{"n_layer": 10, "d_mlp": 1920, "norm_place": "post", "qk_norm": false, "init_std_qkv": 0.0236, "lr": 0.000995, "decay_shape": "exp", "dataset": "wikipedia_en"}
Each number is 500 + 40 x the weight over its row's rms, rounded and kept within 0 to 999. Layers, rows and columns count from 0. Numbers have three digits each. The size before them is the row's rms in percent of the matrix's.

# down: layer 6 MLP down (transposed), 1920x640, rms 0.0424, rows 1331-1430, columns 192-255
# up: layer 6 MLP up, 1920x640, rms 0.0458, rows 1332-1431, columns 192-255
down1331 102:545503434550510479520487529466493495473531515438443578547542487518467505494509428501489513522426493453477573529468502517559529535606531490486470499406685516484495547469532503467443481526509502
up1332 103:543444503453470460493467484442513483524472574475467441538493478495458534522513524532490538483507450501528556449465479492512525496475476591496533560525548506495486552494503505538482511583496444
down1332 107:535505551465472490495487463501490537484519504504446411469456531513514490493472536529462493506464473478471494499467527569556370468484501455448519569495457481472476583528512560501564556541559496
up1333 107:525519472578560470510423543560470525443501481530515562486494486493456479495473538534485578583547547539475463492486563483410434470520466604513577455478543521494466388527461582442461504569480460
down1333 104:452504546488419485456402518507462480447542529509477486555481472458567536467537488557455544556612514498436506502504520490553492527484540460438474516562466498473514456485540527490444532468533541
up1334 106:503522503534455451532528428493557515475519528561448506536461490489528487500503412516476516558487416535576415505527418507497464472470552440471538475553453429457516454507504509494515504478478550
down1334 104:530507464492497509510549515398507491438425561555499400423543502525519498510537495575493545564532495429530545473446493522475498460528475454532496480483431489514497500572538506474507462499580462
up1335 099:574457543396500495452494510471433488536503473550498469600428495462513472451569444545536516489507464482460511439557478516361492487519471435533468536498446478529512481486534543469504493466556460
down1335 101:540434566493371522564516446571471490564493454539594602503481463551461526468474570577510493544509455563491550488511501535499618494509476505522440531488478494482481495541533506486516549451427481
up1336 107:445514588470448499515524606488500480467511430536471459505522487512532504545491431576537527503479467478510496503442514470523438502544571434496477525516546499495572545455423492506605463517578510
down1336 109:485486499525481465484512466453504486375485561487502525428491511526453473527503457532578478484500498493552599500473487399599453511459439471528480558418503508502457494547519535472514493509456478
up1337 094:477547424528520571544501452457462501471513542561483551509482573503530523446435501484501558521434491528410492502523503463460498555497488461508423479543437532515571491523526436453475501526450480
down1337 097:438517448497515489510462494497448529579537515470546466431446558507524538502499512517490498556584484445492583565581507504496515507486446527534486575518451496449431568505481416460460491509515497
up1338 106:480546481511402501484527497465488515509471496536501489515382504469478429530515520475475509482463465504461576500532471520413515523463536538524452459503532510499530474498515487496533509504466493
down1338 103:467504528481498478498471475580532468539492454492620433506472496515528533539487535502559463461457479504507511458553480427506541556582413506476461561558489497496551478505455516525481517534467530
up1339 102:509530500555507540505564515434454470474564527546476484507448470524475528448542526483457603502461472486494496462475486569513453508428466528490527491525532472537494517587520488451435518526442495
down1339 101:519444526541441472563524582489576549548487569440602453499529431499503545475546481527480518497535526457515484491460435467508534511469484469520517463549457523541517488526546429481537499533465473
up1340 100:483478495457458518488479465510479546472465530470542540530531575470539547488498525510569506499513474463544522534524490441510519502490482474516495512538515515425525497447496458459433557482490465
down1340 096:493442474470491566573454553442554492547492508518514486519405445481453521483513452482486501468570484552501516414613466486514512456481524430552475413505528468466435535516560520442419447504559553
up1341 097:499534550514474484446504540514502460512526485476470492464455498455487504491514548477553492544537553565481385496486506469509503478496487431477551484477553474508490549500498491555506446441525535
down1341 092:523476503402521544520552518483469437478527505484536514551511450575501474466578496502486539546551575435487444494407509501449574504517486491425524589534541464525473447598492444537511488502466493
up1342 099:460494494502564418507460516489543529516490469568460563368610455502466548566481520530657446512533439560488574453496471459512512501537500431461542524496548488393562486488513471501487530516524452
down1342 102:534522506456435545558566487511480501488458440490491508490507508501454465520477512468538486501495526466476437521452557464572489539554521509456588519536488528485595520522500460515466510473492474
up1343 099:464486571488477482473475525493534474494458486481480598535500551470520481490491491501508508481511556510495501512502540496520476523447478511538570547392472519540501536432450429573480533540496491
down1343 097:557488522495473502477468464384541485435468506548493572499480481518525418524494541473472538485523521507523528470480469593522553463486543550621433498483463478579467411437583488548502494414489503
up1344 109:565496468463524539482482560509422452467525474543521472478505510564482445547509498520537581451523488493487460558467526371506496510528517456513600475451495464520496501557520508543576522486517599
down1344 113:515429472523544550467521535501497506496543508562505472499469460497483510499475446472571546474511511486483429537447517517535491471430506433541521438418540393508564557540524499455527520490519527
up1345 102:470508519468488577475537522525444446503479521519546474525425456465548483499502505436478476461463432488472451544511468474552483546539526540556606567437513506551530513550444524470415487542551545
down1345 102:482448615504444478541479564497494450566474535518496476496497527469519472552451462527467485502474444462477480481480504535548578544487561566519572499522471405523588474502499484507566508535616506
up1346 101:490483431500504505543492496465570493492463587513426567491457597470521433513503474533577549511472503477548538482527520590501455474446468473439535475519530470467514489530479492531480486462541570
down1346 104:456466524468484471494502505553543553518547455516439487553497473507488454512533490466491503544561489484561477473482515540485491485469476504496491472593506476502526442461519425540499458553506473
up1347 099:506467524546467549497489443397468483506523462571556490457502499555538479464460514497521434487527563505497480510539538506513498513516517513503450539486518515514479498573514542532455469563518512
down1347 101:468560548498406478501551470510531537462503455485593544428554543550452575504446452552510563493498530526505531545489485541560458516532526475467479526541494481479542571544518479399476483495466504
up1348 094:509597534493511554483474569528527518488455462489491492575492437497492461529495506529516497478497479403514556515429487537483480583486519560501524533476504455479480400487513486436519435487569523
down1348 098:534394480490509487509480517505559560491482420618548496530478551517518508488497399510539442484497472493454397538565548504546615492528526424535461524530513489489475497525500523532441512539522460
up1349 104:542522490408511489446455474478574439485571468432443459548449527541518499472501551522477479496544497575446497550449445418549497490444486485491456487492467516471557478488480475480531501459436451
down1349 104:499536566448445475474458476581548497567485505452486522569552475529446503559470487490487491550534540484488547520462550495455511473534512478569509563490538435518509463430507488535496544462456510
up1350 098:500476562478479480489508463483510428502438538468409465469463442521484453461568492539479479519566492532485497460417486488458482499440523472399514545461547585506438445516505463501538459454470549
down1350 098:513520503588529437450488504516480515475504493517561490481520400523507568537516489471489560407463439520591554503540484506482494454516435489477546507565549518562460511485539554486453506507443484
up1351 104:554529496498528493475550494538494454482432496541497490420482544519510495490517489483532558492447577503521456523437495537495497475492553415509598462504413506505518460536448513528509549484441490
down1351 100:488548449509508471518479488465489497540461468492491516449495440464456521566550510540475526481463475467456521439461468546464525501479477560507484427467481519440505483419515500440493477529508529
up1352 095:421484434520486538526490488537504423503481560513454480487557559518516519554469401462574473447512490506493446463569493485528501496509458495574582444549513501484473513469463470454469488476535479
down1352 099:531595525426501475541501501514468481461470459532508491473465454494503457417523486535508416491481509530511472461500506497521461535527480382486512472585517447527542495569581509522421455467497517
up1353 094:517457560479518496424477562491478496502491491558504515516555516468505546408499524487537471423483512542520518427476472475436476492411531502477542442563480521501516481593487466458531487449427455
down1353 104:551489510544470398482492436497501522517502477553434518512494476463536509435489490412574476517508450510510565511491526619515530512492518439477508492448529491418508480431552478559495536530505448
up1354 103:465446450543443499523552517501475473440478473523411484516483507551566471537438483477547465558537502530508471508471480546499521469501532573517534463490462562477500507536485596536512487593460516
down1354 109:525491556502449455534519518505554470479482500523594513497498438537527502494546537516466460558505498481500506430529481480532544494523520538508430471554508503480482476474532511543542524481407481
up1355 097:549528535514444442577514554451502476458492480528538563503531492480473453462531502530522534466479424486490503536539497531461459512495531521582477488485508510487572520519500490559536536522541452
down1355 101:455499504544434492476501529454495480477484516484462493466406454461398551507552545461481468455550530504550493456554436508471481438517503522513529495478536442452505549521577477469519524537393535
up1356 124:467541526471528543497610516501454461439445484480521538544508508529508486490512453505477530511411570508501426502450449567499425504553491500422636534483496483535545532515519480484503490517497516
down1356 116:474490478447469531554538533503405508543456499444554452485543501561500493466527483574471539518526515489461481518531476532507437514492538494565502485548492471504502586525547451499564505512511517
up1357 107:544495517578461497457476552517470470434503515460502527469515569441519497471483481534458492495473499518517518562495515499489521435465502476579561501511545549497452502505534516513490426561500474
down1357 104:539528525527536549497488452575458571507575522579515525534449509474481617464504511458455504523493501533579518556601509450463553584434564491482465454497462479505506496515496448512543476538510556
up1358 088:506481555531518528474514486481475461518522477435608508505558567504579440500451489557447521529429608480409511551521563495558510459543519447553494554470467534533473491497534557528490510497591538
down1358 096:433461515455520514485570577426550569493478569472428458481549471511566558510579503547452542556493508513526477478498506497514525486485410473527479469614508571486552454444507480484539533494564549
up1359 101:518503508428491478392529517582538461473510416489455475466473505488529514523505518557521444460531542439607506471483511398489479519549518451524476391493495526501454490425497512492475518486564464
down1359 097:492571567559493575526543492496552527512531552495525477481469508455505539470474505517516531477474529485476484501505490551523418528502528495501530534505528446486486427515580514467562514557501517
up1360 092:512560464443460505551516499513519483521445469472530499507559493513528509495518497487551442523584544463491478538445516433532519463519501550444520534440526484585502439482470426506512456456558503
down1360 094:430529501481512476463582457461535515502492469520524459482427462451535517567498443449512496533515564451533475509502453460492489465495518499502474554508549533504459444469481498508488508497512545
up1361 104:547494607516532534499524502552656550473445462534490484527484531482558513512464510547530492473489515499426523485514556486529478443525462423549483567497439492531540473426544505539503517499507552
down1361 101:477579462465540470515481532520438487524493509466425530517470515465504494409521442464605445520540507643524555437518554433574472561538498465509529457515559463518513422570486455438480509493559436
up1362 093:512526449548455482509482519454548596548541439478420439512462474501533601459570473497552439513501423519548509478569535463499505505515531535560541474486516523495475492494475513484487532449535477
down1362 097:465519534422524498471547456538476492494524490479475439492514475416438496587498537463493529552440454535536561525483526417442513541556465529443486501552509495535549486414491500411496502488506497
up1363 091:446517537468499505480466566469501545533469489527486543507552501482556498524552491434521433471494527480504479516551509559537440452458516441471562469540471527438452550510556511468465466609457488
down1363 104:467524473527525444500500534505501508483493527553423454503507558452469486553479533509558471486482439499495515468491466435570486482477511500514514493451456479478536510480505504463508457513445493
up1364 099:480455527538481460505506572506469510475478566460492520499564481426487540492502400521497432562474504496445414567430549493530487529481552462484551525513524531443453527440507493520552437495505568
down1364 101:510475493496461514500436510452512550527439567385610475465503509505462492483379501450519448525546472483423466492494500543540529481467462452513447533434400516511521445554494517550503522496426469
up1365 101:486426478542446557529477525541505555568502466486519481506472542528568562559481582506503578516546502499496475512535536433465423453550534543499533501469471512447535494562494456530533496515507510
down1365 102:485446495482534534468522526424527550564546532452551534505496536558493562490430532519542523451424478455440452498535480507462544588492476530493497506487490486484531503453511518492524505480497507
up1366 095:460472515424499507502480459491498476518515518470471458547492447535514479535452467476538562468565517455484495520570527497482486499547552449515479609469462523485588392484575548439465447527442490
down1366 097:419534492596568485493571530501498503442620508411519409511529452539498555509455558520560545510495432467530504464560536598445526526510549480501496474495470567456463446410604506519495524440546441
up1367 091:468483589428427522514482523551459444549510541600512517512467514494579566480430484480439480488527543465500515575502500495507493469512516464474479507413471569425510466463428540487503480472496520
down1367 097:482511507550478513506530557513508467539536418508498550506471512526494489459467549524510493534488509509509561452536546455501483493473538564435490556451531467490472475536415488425440500537542537
up1368 108:471534514520488528495515518511506508479534486501464457527571368479488492521493579541565457530409520539560540492540571535558578489465442451533536511470475490516502498535509538520533560492423522
down1368 101:422484516468452499470469536496473486406529451510474537495465548508507440464443545446537454483480509529466435528523497448498450484444526454513549401551550475511531543443512477527512560480438553
up1369 102:449551418524462508433478452567467528497543462474439445451430493401428507464524516438496468475559492474523502548473528467463538577443533554481498513463541526497472482422493474538449547470457535
down1369 100:473488523560484531478491472440533571544454521522478489526522541441524583531468417489495456464553523549566451511522447506469511472490483503517504534517455526490509504482494427433507493473514484
up1370 110:507552530437629547491512492446501532461467496579451437567480439450434497550490524544598471578420592531560517514476517496451484510516506546522529503482545475520539514506512538423518466572440470
down1370 108:515494493511487462538481435444571480494479412512518594418489494473495412482443449522498601496482466506538497419478514542438526504543465524522459507507442457545556551556484557497500440584503471
up1371 089:472516527506433476458507555485512523472522532526558457566486441525498485535464477457427489502461464542498496535542501475536492503507542430540519414450457450463466508457536415468437532415526551
down1371 094:440494531528548490451524541469505483543481455494540405482484508491497572491468455531477487441492517407452475461541558503491478563567455466421534476502569554515511587437494548539490599487490463
up1372 097:494562421396489504553517504493391528563499530550556438505591518546486427529560550530435529501523562590476495542513491451511505535431443524574532454437549508513480479482413519537413392499501436
down1372 103:489489412509478486564491503522509511414524469460484510460430478449444521516409500561484437488506554414498427539520535510506473503458441481534497506509388536517529510505525481508552489495527511
up1373 096:476534475471513502450537469490523503402425452533482432476414489456538525560498536406479475532497496543479551541492495466528501511523486504508499501438498519483437471491494538596427555524524514
down1373 102:509474502491510487559539498507545498436498533506520514576494521472522562384522448536475463487496531453443503491491454457524511477565503496498565508523487534478496552536504479534556494457524481
up1374 093:526488508486570457509435532513431504567543516482510459505462506512423477507427497497498513511511530533416523446542480523541547583463491458496484489461530475468587505552519495576507498509523511
down1374 097:465465495505480479499569498523508527482525458481538499447496477450452460473437493444512504515533493451507489497497490539509532476503478472576566436491486479477436541472487491497553450540482538
up1375 104:512480525529478454512529459487481516476484548477510506438509465539517461503500459530520460455499494513462515505495433497509481496464518528489487568459420539518465490535447492404501506491536542
down1375 099:583548497510494507478530511501495511411523526562454563522537499526471500513434490431561565568571508467435470489482452549532457462443483531448427475507486540515492406472443517520403450460474481
up1376 084:519525462551493511530483467555577534453498498481544518575404500473501571466489527477544524461553485551509518515543425465559486520463499485510520511458499461524522453406437550492518488590486598
down1376 089:549482475415472538445458521514508531557519559433534541544521535522558428560505529423481517582484443536490594532442491452456434501521561501450567491484501489475548503483517436535546568498572539
up1377 098:529415446514499491482460522525530551439527584486487481479551423518519463474490469537464554510525489564590469516482461561484486437476508557604526505399466495564584538581483473447530522518492442
down1377 103:511508472467530552531462497425500512501467493575483510504541449499542562491539465513575453499570500470560427481425484542538525564479535468532397545514459494486523462512431480502489539501485533
up1378 100:505450430480556519504536506515497434530504541511497551592477488495440465542494491518558470510503508529506469412567461557523502457504493487595534520477477523485535533530497505451392484535439423
down1378 092:509494429524523476567430535530509474477451450466413501446455526531464495607464447463532567484507485486482465493551508557532471510475542519468462443502489516452474587487505499568528455554533482
up1379 102:475484521468478451471388505495399502530495573510502486586447510509521472489540488444532468495508543530483527465500556490486470548570533505494480459502535509506369432460457571445508535501509480
down1379 103:519483567525502510474451586542469506516488461482498496478545518565542527545523479459504509529513517474471440477518457495499474497509520472502457507506507495510453469553515518537483513499524476
up1380 106:495467395515424516512506534432487496447507512513506544472502496452529504521494452540439491525517469489475456498506499469485436503498551525543478434546529564511491491506495412541481455490474528
down1380 100:507500481515468545458503412546522460433483481540478444510526478420526450534535502507566417569525562509534484558508534540496521542439531537471637516438474457526519454444422469525551574550477510
up1381 098:545480561505518547496503472519478487515478560511503461505501529456499544452530507505476481473513522468439455488563531463475476518557531477514543511432468550502542467535491451533532500526428464
down1381 093:540508541429496422590430534476480515579416461552583545509550453545511504488500505499468591528517529522496499536448486522501500508482554539540505469447484487553537464507522519440470427507501509
up1382 104:497481558475562494491504506538550634551443491492420456440381563447410526444489440393455544509488429511452519543500521543529478502533541465528492481574622501502494520549489489529513482453464478
down1382 107:439439478493487543462475506536545542532535504537524495555545458460445470411509499507460507479522494458432493604492489508518421532475514496543522470558521517492543472572507516558467530445500468
up1383 113:478558527558529489477499504539515462545465514429517466495541509498452463527482455497473498431505538483480514510568490585500515423504473483463492491486410521469532479494510541498424491497512483
down1383 108:490467493483487434497463508583469528500494490504517546468466396537517461467536482503478608416567541522539476464515516516501522480467507536512512530510418513448496557464466460530530469496508455
up1384 099:506477524475505497515533485547535523433525498503460477540428578489552608473464431554526541460381524570468540436490448516506517476537490586531473401494520571523442548467507462623516467411478481
down1384 104:519542546437477486455525555527493521595508542522409489531549460533479504509561435498496561499534506500469581476451486593452510459496515489508499477514508558502527544519468404525525481503485588
up1385 104:462469490486418580519441531559577490486462534525493493467504467511562475495470574487492527495541499578468509499553562492497531461418438481462552480486465466497407534422423501478497489479538486
down1385 103:493518528558442447489504466507538422481517496497475510495456527491537501539449528519517500503476524568534508518495486511485532451467502537509465491454478515523515543481518502476501555493527564
up1386 097:480511475460498474558530488534360489549467516511458491552445441483447497441483563478490438562494524484547507535445519520513556484515536576546537480562554503438483487534523548456492518591494455
down1386 109:544533499499476501458555487541472465563512508515488521526520409551516519491547563461591528464451514515572559467415450496430494487522466529478550530479514508502496521486466482525500554442516527
up1387 102:504521468517474505541516452473486439493491424523521473473510454496508551476483541510549508457428521462461469465469467510475503453509537532476510466508533554484410444505581495491475547575457425
down1387 103:449532491546435597524510434563547495544525530555449527472488458526418490549528570484468461462519417498454479564403456507510515527534530490521555506478504529439531476427499523543549517513451502
up1388 101:473499525528506581490562559481480472456456441481422461570498547481580514550491508535494525463491473522494493541500481512536500476481495501470532506525453513522476530454597468493495554502543466
down1388 096:509488501504529443504500532506514514465518551453499515504469479552462479547522394525515470523526485508484543521572447495506503558470490509594542575536489462478457473440536494524461499509485474
up1389 093:476461556565550412572552425513481555527486485480492452466462414511487475477453466520457476530495500454510501561522507540518402522503522517478527533501444516557512531491541583521550531482492438
down1389 094:481514519531543514550560508489518447462521527498466576488544533530533559464495518492566539477391497404536485508458568541500441467514440420472478547521510460404559433531443471489446500498441499
up1390 099:515468492497544492492460523528448489473490506577500470523484467503457511409444469548505570531530535474493597520457491540547537501507469485519485588512479560566538564513557496500489425532462465
down1390 092:510444492582436532539468506484525546588504444447439472445416521443462514481550475530523543512445483479513466498489464540454531457528501559473455484567499484441464522519530518536535495494571506
up1391 098:381449465498443460559515508540582482541516508438504456516445535491428523526433552474515427483489493499478498515530465438450487391486598550499518495479531537477512499493483518516549521478429527
down1391 098:423508527530466565443492523506510479527477491489498516544487464469495519515561501537532517443515433526489498473526509520457494530537485535477506613529470499541563499471491485518529555546471453
up1392 098:488488437470374480473451426461411502490593509599452530537485509531452530536476438531485481484565544521521483452596482587444632513537498432512542499408505461462555497439511502459512522490475513
down1392 099:484492458448500576500457504473445521471476483484458495498478468537501505499501589497414493511519504500459497561527501508541568520449527485500531429497577438484473515535541474489504476563488542
up1393 108:560540527520489532491492523452581518503459474522557520528478520544546438572510479506579494541471540517520450524525557498504535481531488514506602476569474490518514499528494496525490517449458454
down1393 106:508506552529494554427541479541489530487456501517514468497607487484555423491522477497427471541453509523499434542466559534488511487492449519521502544574428506531500501531524560484500441489537530
up1394 102:472514478556456466564477545521505490478631511455493520500466450479417442447561500531494475486527532499472446503520523489511496408525453564530468532556530502544497520476534476480535435475502520
down1394 095:507421509556498444526482482434480505503542523426480508509458490436460534481560507560493496472539554587595473518514553492477512524469461539486497491498522517495451543562522468500541434489512490
up1395 101:504500467504461525509482492514589444585590484513562495456559455490425486549434471487564498383525525592468532522517486494599488577479384462512473538503482471531497527499477455563482506481497413
down1395 104:485474509504499435540543524504558476439450511418514498510482491510571469528475603536505474499587514480515475530504538495519453481522456498482545551547524445524464542515439502497494457482476518
up1396 099:479476529511499499497542502469557536502503481518470495507486564521455480495491528562516497520486495529473517494475540479545447503505526507427443474482495468548532560503540513478453521532546426
down1396 107:465490526448495519452471540548532520510576542468483492500526565476537348548537495444491561463485507459488535486521501481503484476463466460487488534473471524562526470496541496486436538534523505
up1397 095:551538514397521480485526496485436391486460462493515489483543395382525486516455550481517569519489492568486502532548495509474495470548502522458582447494523433498513525501512568480517522529515456
down1397 092:635422490489528470565467464457509498469498472496466534466480537460548465484489566518504473489557479473525467485497494512385486492561479509470583399457507542528472524497509526558541488495479472
up1398 085:509621481551619525528456444541527556522493458519540508493582491503469489452505584444539501563559530501432444466451507450566471481466500433489536474454478474475419494504451500481471473478530492
down1398 095:447466547501537463459460518521510508453490508497541518541572467498446450553518426486526553509509505512462477481516476507421467520495493523509508509503517537555508526475485452509435515508544440
up1399 099:556582525534507507506483503506539545390561479423449509518512555524566470477474505556514467438475460435462462471529523539442455545493446438488576530496504471483545493478544506506498523464488481
down1399 100:449429499525534435517478538490533495561557507469529477499479417572482468553599480515471558482542489524540473447437477486451455527538509500574511521458538450550447463435567530555544483571570516
up1400 096:521449511476608491529467449478463481541475495520474473476535465425550524499519469502550513485452576561500550507495468468512525553465489479495478511507488550483534443495574492539457431549560494
down1400 098:410503487513506457457525477501422484477517482529482524497482438526415505494448390486471441493533472463465489538476574543463498496532531542537532486486451550550520492496537513555500568443546622
up1401 097:489512475536464522519565478495501510516494446485524437505486444482457534482521541526518555463481508582543508491492542528502434475496469526486468496547509474578446513457533527538476541525532424
down1401 100:453525553564498586546484491538475574484479544515515481506466608464489529553512525516541425473474502484512472525576467539477575543522509495498495475441503519553505521628486452504596474560456537
up1402 103:479546445464517531472462538492476434483483539410528525505480524461473462467437509504492617519510495487470507521419485498526417454463486547462529528546476452502512404506541463509520533541509486
down1402 105:520519633529511515527445523543498482534499507522477564474486421520489495571504438536469447507525447479539494440493560507421523513483500483502498503531518453533479493438494445493454531517498508
up1403 110:533490511425485535494452520518505508464525529540515443483533471481515508471544495550551451570441596541535519519457489420546499448509489448450492499525504493497476565527505492546563474479456519
down1403 113:564553468509481547463545523494532453501482470481549512486468482522521557517539536525569496520483477418529482503448476492463511425525536540529548438458476464495495511468479565563520445441512538
up1404 096:542428534464492478510396534549481502544490514542463471411519556417483489506598494513512479502514567576507525494488485472538508489502456490512530432499485549518477550515543480492471508440518437
down1404 097:405539546478452415549498483455492479530501461429473453467449492513553566516465560565441432464488506451553445481474528497469421486498464562506476513484509452421507476535461502445519422531555505
up1405 099:579458438517489590528542496440555441512534489505551467501529481487450496561474504493516521429501460479470543483538514482498457603462432427510501528518418524535496508519491545479498559524487499
down1405 096:485531566391501494500484462451484556558419506527515505446498623531567510499509551511568536451522576468454478483476534533552523517460562488577405464505496456502511471534474506508489502516516531
up1406 102:452537470476438425536487468496540485587484496545501516446468533477540484544488589530426429551493547463484513486566475507516475501441508425507470447547490556518505481513485504443447564525472448
down1406 101:510458532498549476489564477535467510496478482565598538590560470489481584443503510510456489520543504476514519487432604494491495441422513538550489491498503446571500433444505498492515573499570498
up1407 099:438467447454539501471504481513548543470453474469453516461530501493473538559467486524446517576405516475439511542571490509608527582514486443528556531481531432487530532494553465543499523564531512
down1407 102:483468459492535444537504509544569562490476453436550510517438503560447531542510545449414538529527509419481589477451513517523533502536520536467553488473572504456568496453449534556449491489463491
up1408 099:492445549459465493475386480501551466413469455503539537478486556470515510517490559569472499464469537512485401433508459501495559447522501498523524528407463556433462489550481456502493482472552498
down1408 101:446507557435484481529553506468499496459558448526580558516515478495451523567431496534482512459590458559499461534544507502533504536501448515623540521545470474493545485454393545479537547512505488
up1409 096:449523496458470523442481454545468445507551483490513487521504545454514575457469479490525463458509562502533475524435456507481475479470545485574447510505433438582574571485466507488474507481441551
down1409 095:441574483482466447518449571521497553504550530537519522470522467490515519494481487506506556496510514468497464530456540498552466422406536502522518492536523518522490489511608491456507516453490512
up1410 096:586519538470522535523502533480508479447465500503501459506499440503538470433428534517568515544470578509430526443485490550534479489433536487522565534533558517449521541469509508544565427520447484
down1410 098:541458407495558452537496531517504464451533466520515572539602502479457560524550487470422507594473483539474476458419512495526546538558464470523434522538498563540511473535505448467545505453527568
up1411 097:547478525522458457458514529448572511506478507491555438542505578483455519512533549510533471529534574517551517500503444477473478563514477552489449526477534515459460496481561502451567507492535527
down1411 097:536577520430507472489511538474472490440491475531496475512478522529440463508483510562545431478466526494457567490499569523533488440480548554491503478553561503467452533475474460488498458566524531
up1412 098:475496540479535546484411497528481522487527493485507473507527476480540435481502456442478522491555470539568560502480489455571481519478472473589552576477530577492519488500453492412473519465417530
down1412 094:503447506531507424493521527541525471528528482548505548531463447517510481583514513502452445466474514423462506437429550492518452514516436528494569475491469491513450463471584468585523460562497491
up1413 094:534482486436502476458460533527463487550553502495565500502512453507499537514504507490538437486504510478545466454489469535456493421483408511454564505492539523556471428540494500531550525503499530
down1413 095:499480528461594514495468511491499430497535498511469506493459475469565487472506502443505490548488458519495592481503460494486479478489532511454445465502445513529554462508503498487460481481469502
up1414 104:505530522509542542515539385532458463522530503566496431490571526453495504499476508582484418403429543471536558490456545440473429551420464475528493412458475489504549510520525527528443505527543485
down1414 096:509513473500461546448506479506487529508529482470494457464451507499543490562565509535500487459483491507531501477575453497456476484555529496421405538477553473495527494488469508509524563473560530
up1415 097:539497421493540449485500553588485479475503494456479478447501491460494441474456490539499537433463520511527531479510445578464480536455483473539537435469520566499509462499508579440508542456514549
down1415 094:550491459470532460509516488473478475509468586523553569442565520576524448557475485524499540505484471499481501543438498454490446471529517501408467521525531549522516512549542568481425522522440511
up1416 102:485511512427533505475555610503461579501457515521539480568511535499492520503480527498492581527504512517458543498583508508524502416437560553541547474434469557487497480521481575443468494500502516
down1416 097:548520521510531419492529496563473445519535563441612487465508476512495565463514548484491554535484461475501528523511468419541513538600520550595497579461473511475466512570499515524490506510512509
up1417 102:583534506519506486509514500474428476462490470455512454496491492476436517515481528468532511492456596516479489499528516506379451511560468547455548450507529486471538551462504457506533585525375507
down1417 098:486509537487509459462523519532514564543563521483519457502492457472516499544385456455528612544552497537483589546460553467501512465519478498512527493478548450451470563492471509553544493490501461
up1418 104:546576496577486480489443496456439502535595506465466481551440531580463549527469477472480490506476540510426514547511482532590508441442458511504482456535518470538444464529569528558563548423520442
down1418 102:439559498443564521482450571513507425544465441469466535515515492519489485487503467484513456496582519452519457500442535523481497531521468540531521475556525475552498447499505503545468532457470471
up1419 094:443528433490506565558562491446507527476492473553529507518488517503500479514492485445532507561430522411506532468482529498559441446548437500491436567425611463526509477500559471492519483498451497
down1419 092:544474532472524507461590553519536532457496491446569481476540533553505502455547573504473520439481566467483440519519530550547504493547495456509541504505490486463529525541463499451540472519422466
up1420 095:425441457441478539486478514519490538482447517525434522462482505493505537523554535519515474567392552574505561467463510529521513444490481552504431550539525467569444495489530508429555558520518479
down1420 098:533591428471593518460521524562518502481520442500510514462447544496509480493412458525462502626469529567466420563523468494517449558428517533488490455550508538604464493498508508481490525491568516
up1421 092:552448364493531497419495416459532469506486482479477491536567496447490499522548451435444566510544488478474529561486504498550513475509501551462468523504457496510465536486512500528444512532436534
down1421 094:504486496447456515529447472515570568549503483520490449482470538444519459532453505499577485509569497563493439484490418517539507435463521541507528441572508468570446506458459477471510437542525542
up1422 101:434442428451556503518518504495467493531489527523548516428537452498459493542494433420505547517482526435558444555461565515565430480484517446534453442512462491514504516443523493518507481480505504
down1422 104:517516512567568533517486510452482421561529548474480518577468484517561533522489551492479441503529489537524475488432482524557496486500542507473425496475495531485484561566506552452464521478507471
up1423 107:495437555449514531536428491486511552512487503476579439467465465473523472545569430548443562549482481525509465487536522454534534510513538479517549616501461494519500390434497570531531516498495507
down1423 100:459587512529515524458533486435540521444507508482435468503532540454521558571469541459410481460427562541514479498482490548461499472476440515483534449447521509450473512492473584535486562513503591
up1424 092:423516517581513460533517473504467530476501465460505491562490437489445457475458497481481436539512560519498574520497550509502529448472548468431480533465509448435527488505480513509468554526498508
down1424 098:446494511490531437509513502552470483515438514499457476504503422568520400512563442503537524544533486464557512544475484587502565504515451457527529492490535558533518490468470511517492450544515429
up1425 095:442532474502434490542509488449437554478536506523473473528472513459525544379499537496503458484484466520470487487512449535558458496515480435479472505434502494456491585625508491468516506496451546
down1425 100:557487502530515514425543506515535525487526529438463490502489541447431515415535483475550452546514472485527381421502480468504479453492456471560522475515523498470550538554470480527505474421511496
up1426 089:391536520510419472474480542537526492454482502479481561492521553490508506508479515442511525526458550528525449542506533530469435511534525529459457498486574493573474484523505511526516490559515528
down1426 096:524476522542520471521468516425548479495505471548474503501452549457531508478488483479565475453512523482517465520485455541478442489474490463465455499484557535516469576517490551495488445545550418
up1427 106:509530505495545555497496461524509498449491506506472425451551490516512538545476484527497537508411445395508422534477518466539476464491504498527456500497486466516512505461542434568488586490521487
down1427 103:529500513419511555434439511540499467435512505443528557549421537584479515505477490522459544526483509506486539575448475524429517523544512505523523493510531516479565472451481479487472545509470473
up1428 099:506496469492517453540517476530472455540507553394452539456483472454577506477455558516475512466457519453464460514509479555497469448532526452476537561489556519403526508513560483520454494490507483
down1428 105:443559534479546477477557527541505493434522540433443416521491486524460433501514482509506439456462552512487489473502486599485541542477449480577460568456500496442507518503434490454443515569531535
up1429 099:478498470524461467533514453482551517501539480491496567491463578474474494433529535518494501494500449510534501494437413541560455517512550467472509527533578490513579577546509463496549531508494538
down1429 102:443493427484508490527452510510489505469452494504408538489498512504500466529489537503486471470573561441513510523523472563528459522468516535520526521474511622557523455562483480488402486545538573
up1430 106:478541464521479527509494437447562479525533463500548455491485472517515537441540469497499489463467483452484563480548534421537541492445450418502494541518492523509557534547440525500514534519544528
down1430 104:503475540467499452497453434436518535457502498466494518456502416585536448485522454585486517465467571489514558541457517482543500521513472484473451514482498472516539559527483506520468401424470453
up1431 101:424488465513470506491576456491523520492523529525514494491480475500525534507465456567466476465531528527484538520441524500531530515470518505527478484560466520520525466520540504498427568523486493